python train.py --hidden_act="gelu" --norm_place="pre" --lr_head=0.00323
Each number is 128 + 24 x the weight over its row's rms, rounded and kept within 0 to 255. Layers, rows and columns count from 0. Numbers have three digits each. The size before them is the row's rms in percent of the matrix's.

# layer 3 attention output (transposed), 320x224, rms 0.121, rows 36-43,100-107,164-171,228-235,291-299, columns 112-167
107:087111093114090084147118119182109128168166099139129133163166155142109079144112107135131135115162164147195099139136122104096133145077117110119150121143146168148110122116
111:142148104129140085104109127108108139107102163157127148076094173097136163133107147115113158143133130173158164100144073117126114116154148118142130149101151124139150136138
107:142166119117106183088149161115169112140120129165154118145096126121203121129102159116085113126115138119127150134144114132130143113150118144105117146155087064144135085152
110:139117154110142137154147102059151131140149108135121102104107099143133154143094143154124134141137146175124139093132160119139121113098165146138173107096127101111105138174
106:107142121102126125130130136150153112134144150113148123096103138097098093104129091127076110166077121109136118161146106141124144119150159145117110103144199159129126083149
104:155098118099142170165128100113169144120099169102102139152128099156160133124106125182132141101155126151117143161131176113131137080114072123150140123131140101152159126108
109:135136114099161098102122079139117119098109161110134111108100077097125139102129148189145114136124149109136073138113154152131104151101177114100130149151131123131122089137
110:149099086133102159145082122120133131132153142143114092122162141133103103106150094110120142128118164124116123137113088091155148118083126106142113135123164110103131124119
131:172106148148150141143135120080111102130120150133151155141154138105120176143090120121135160121129091120115147131100148139131143149164124127130115158152126130124092129145
123:131112108131160161116126072145156097075115139116110152151155103191119099114113084127129115136096129079135151108147190166136105153124125133105121122148097130123136138148
115:169072128153140105113108134141125162154118141139179119067167130111095146139162114125137103085139174114137137121116118097152159136145107137116125153130136154112125136123
122:136083147159136129120167117135165127138122145130085135135177131090125139127098098124136103162143112114123133141126096121116109144122106093128084149119138146119125106101
115:140128105147127108115104151056142093170106122096124134130155085153179123151097148101151107105142147121089148140139120093103099116139132094103102163130115104171111157108
126:146132132138143110137154139164062119120118112112135142158091103129106144126095075112108146132120137118124097111068112156112157125118097141120104123153137177147083108162
125:093086092122120154085127161131132148110143094091116102130178123167110122176181092145122176115099160128163153123147150157141114110129120114144143083140140108108146156128
116:091172090153141147149127136172109143099118150097132118112118146111122200110136132144124129109207107139133123129115099125126143153133101123105112156139149157123129134118
080:156126119116127170103142155139115176148148089107102146083136149141144129181157146159152126121085149118111167098152147126127098144120119157150092106101122104115108135174
089:124138140140132112083132145180146142147142113117146158115147135130120095134181119124145131100148085169117115125073103090150156110171149094168108101148099148119148149159
090:121116151155123148131156119117155151076141116094147167107109132144128151139167164142140138101112130114133146129155098150108125127059121120140092130169119132113138168146
096:121135102103118143077107120147152132131149111084104172155135130139159093152156103137137141117098138117139108150147182134130136144154109105158070125079154132134140134101
082:139122162141092124117083131168108140134100157133107134127161144162105118172155144104143159106112111096081130138117139129144151098079088160148094127122100124153129088147
088:130140166108099149102128113060134141132108134160131134189138109138120119178124173146112151149110136133105143107182154146126123139110150123096182149102168109122105103138
085:145141161154139135148125090121166143137093139099181161126114123125137140131133170135143111102145131127087168125143141104175120132115142126159168146175127150139129129126
077:130119151129138179095124161139152142135119138138149099093128106164182135130106093143129173099104105135098080110141154107126127154080128110088135134118104132096094129069
089:166102103102115140130130124142112185122131176117121071150096143158104125163134151128115164068094129135157120101093109139153130177077156111125148138169144106139144138128
080:148112097132114114137141148099141171144109156112123149165096113138167144119162135123104137123111109127120115120159152118146141116101123154153108128135107174148120148137
088:089155179123134099170126120152097117095149139154135089119142093167140116127167136098137101108136151125085146106148139119091112110118136178108112131112127156148132145131
089:128108131068127142154132074180129127077145096132121106116138141132133178144099134142146178103081130105153122143111133171151145174124112132143142164114130136138124144135
098:149122145145069151109137178172157107096131091133103116092126161129130138118142135132120109125110067127088140105170145102157104156153158145122090107087097135109166134135
103:120130114142109141102145150139151111128060089175135155118123082169134098160081149142096096127114148097118127128156110136107107139122100157116136166073149125102148085107
094:120083127108134144142137154100131148099132135084151161124139153127111150132140116119148116123138137178142077103082106111149166149140097106101141107156128112128124168115
105:160126108073150128083124145120107143142125136102118108118111134146092121163083115079094109187125144173103113147134185113138123109076135136108084097103142130136096160131
074:102123122155177156130136088083168120127139161122141141148131127122136136164144126072134118153106139116104153128132162077169127123127161121120127106123091123112123181129
079:139113142159117122132146112102097110164105161134162098143134124105131102108134146093112181140141113094166170099130121121138137128165118136088163137144108115137092129114
090:099081110090163137169142132111101101148137160111139123166095106112136117080114136097150086115147147127120150098097144103131115154126120138135115121162129134114126108171
076:150082116180128139109110115194119149150108120110152099100147135145129124139128132158127131155137130099159139168127123147120128141144141118131125124109138143131159145077
081:154097130145106133159155132163118143138122126141111130144133126135144147127114107105131119134123076098138148117101098139138090100126107102152120113150192134103069118119
080:187137134116117132084131146111113142186124108064130116130126132108182099120108177101121143110136108134121147144136124097139133127133166130126141151112070128150126157150
078:155145121142155100137158132155147155115119146122150133100126129087096138117129089142129167137117152115128044116075128142113132157172120130107122120173163141111100084122
078:146158111116152139124121175125138120085137089092108123152143106133117144136153114106151201086108114135127119125146150097112130140144089104159152089135159114150137146108
087:119132085138132123145136191138108172094122081108140106123144102101153113127100158104100118173120096130171118120120091124144117131123145109109157125115190148094118098113
# layer 3 attention value, 64x224, rms 0.131, rows 36-43, columns 112-167
093:112120160118124138169116112118170090129124143139152111138139117136137135103128119095157131126125151116127123112132112131159115126093138153109141106105114085149119145132
098:112128089161111122118141132134182135133134112128164084133073146120131109098109143130137121074128137105076146167117146129122142127180128143135138102108151110107135152085
108:119109138092160085119118111131118119145109101106084125154134115152176132117148122140171122130119106108156135141143115136101141144055091087152114138122139147138111139139
099:114126115119141115135125148133134114136128118096115155141144155162146080135136159108112158079127100131138103142112119134187115165122120082128107154111140173120117124079
097:158112102096124077104112141136134100141134100133114133143102124144152127139120151167156128165131146116130123173134152118104142125109144115129124127098064109118122133165
102:137136154125139143135154141130072155151124133136074107138155114128133101127125134114131105189137109125148115125128104156133112146107195071146122116090145102166158118109
101:162127097127147157135117144125104158138138107151150105176101177124131136142106075109149131150133117137111146169145134137160147156110124135137153097069106148074131104107
100:101141137083127125136164105122113152110117090105163167166098117123134148157099164145093122120111144132107137150130165155122129136115134091083102150143122084113116169101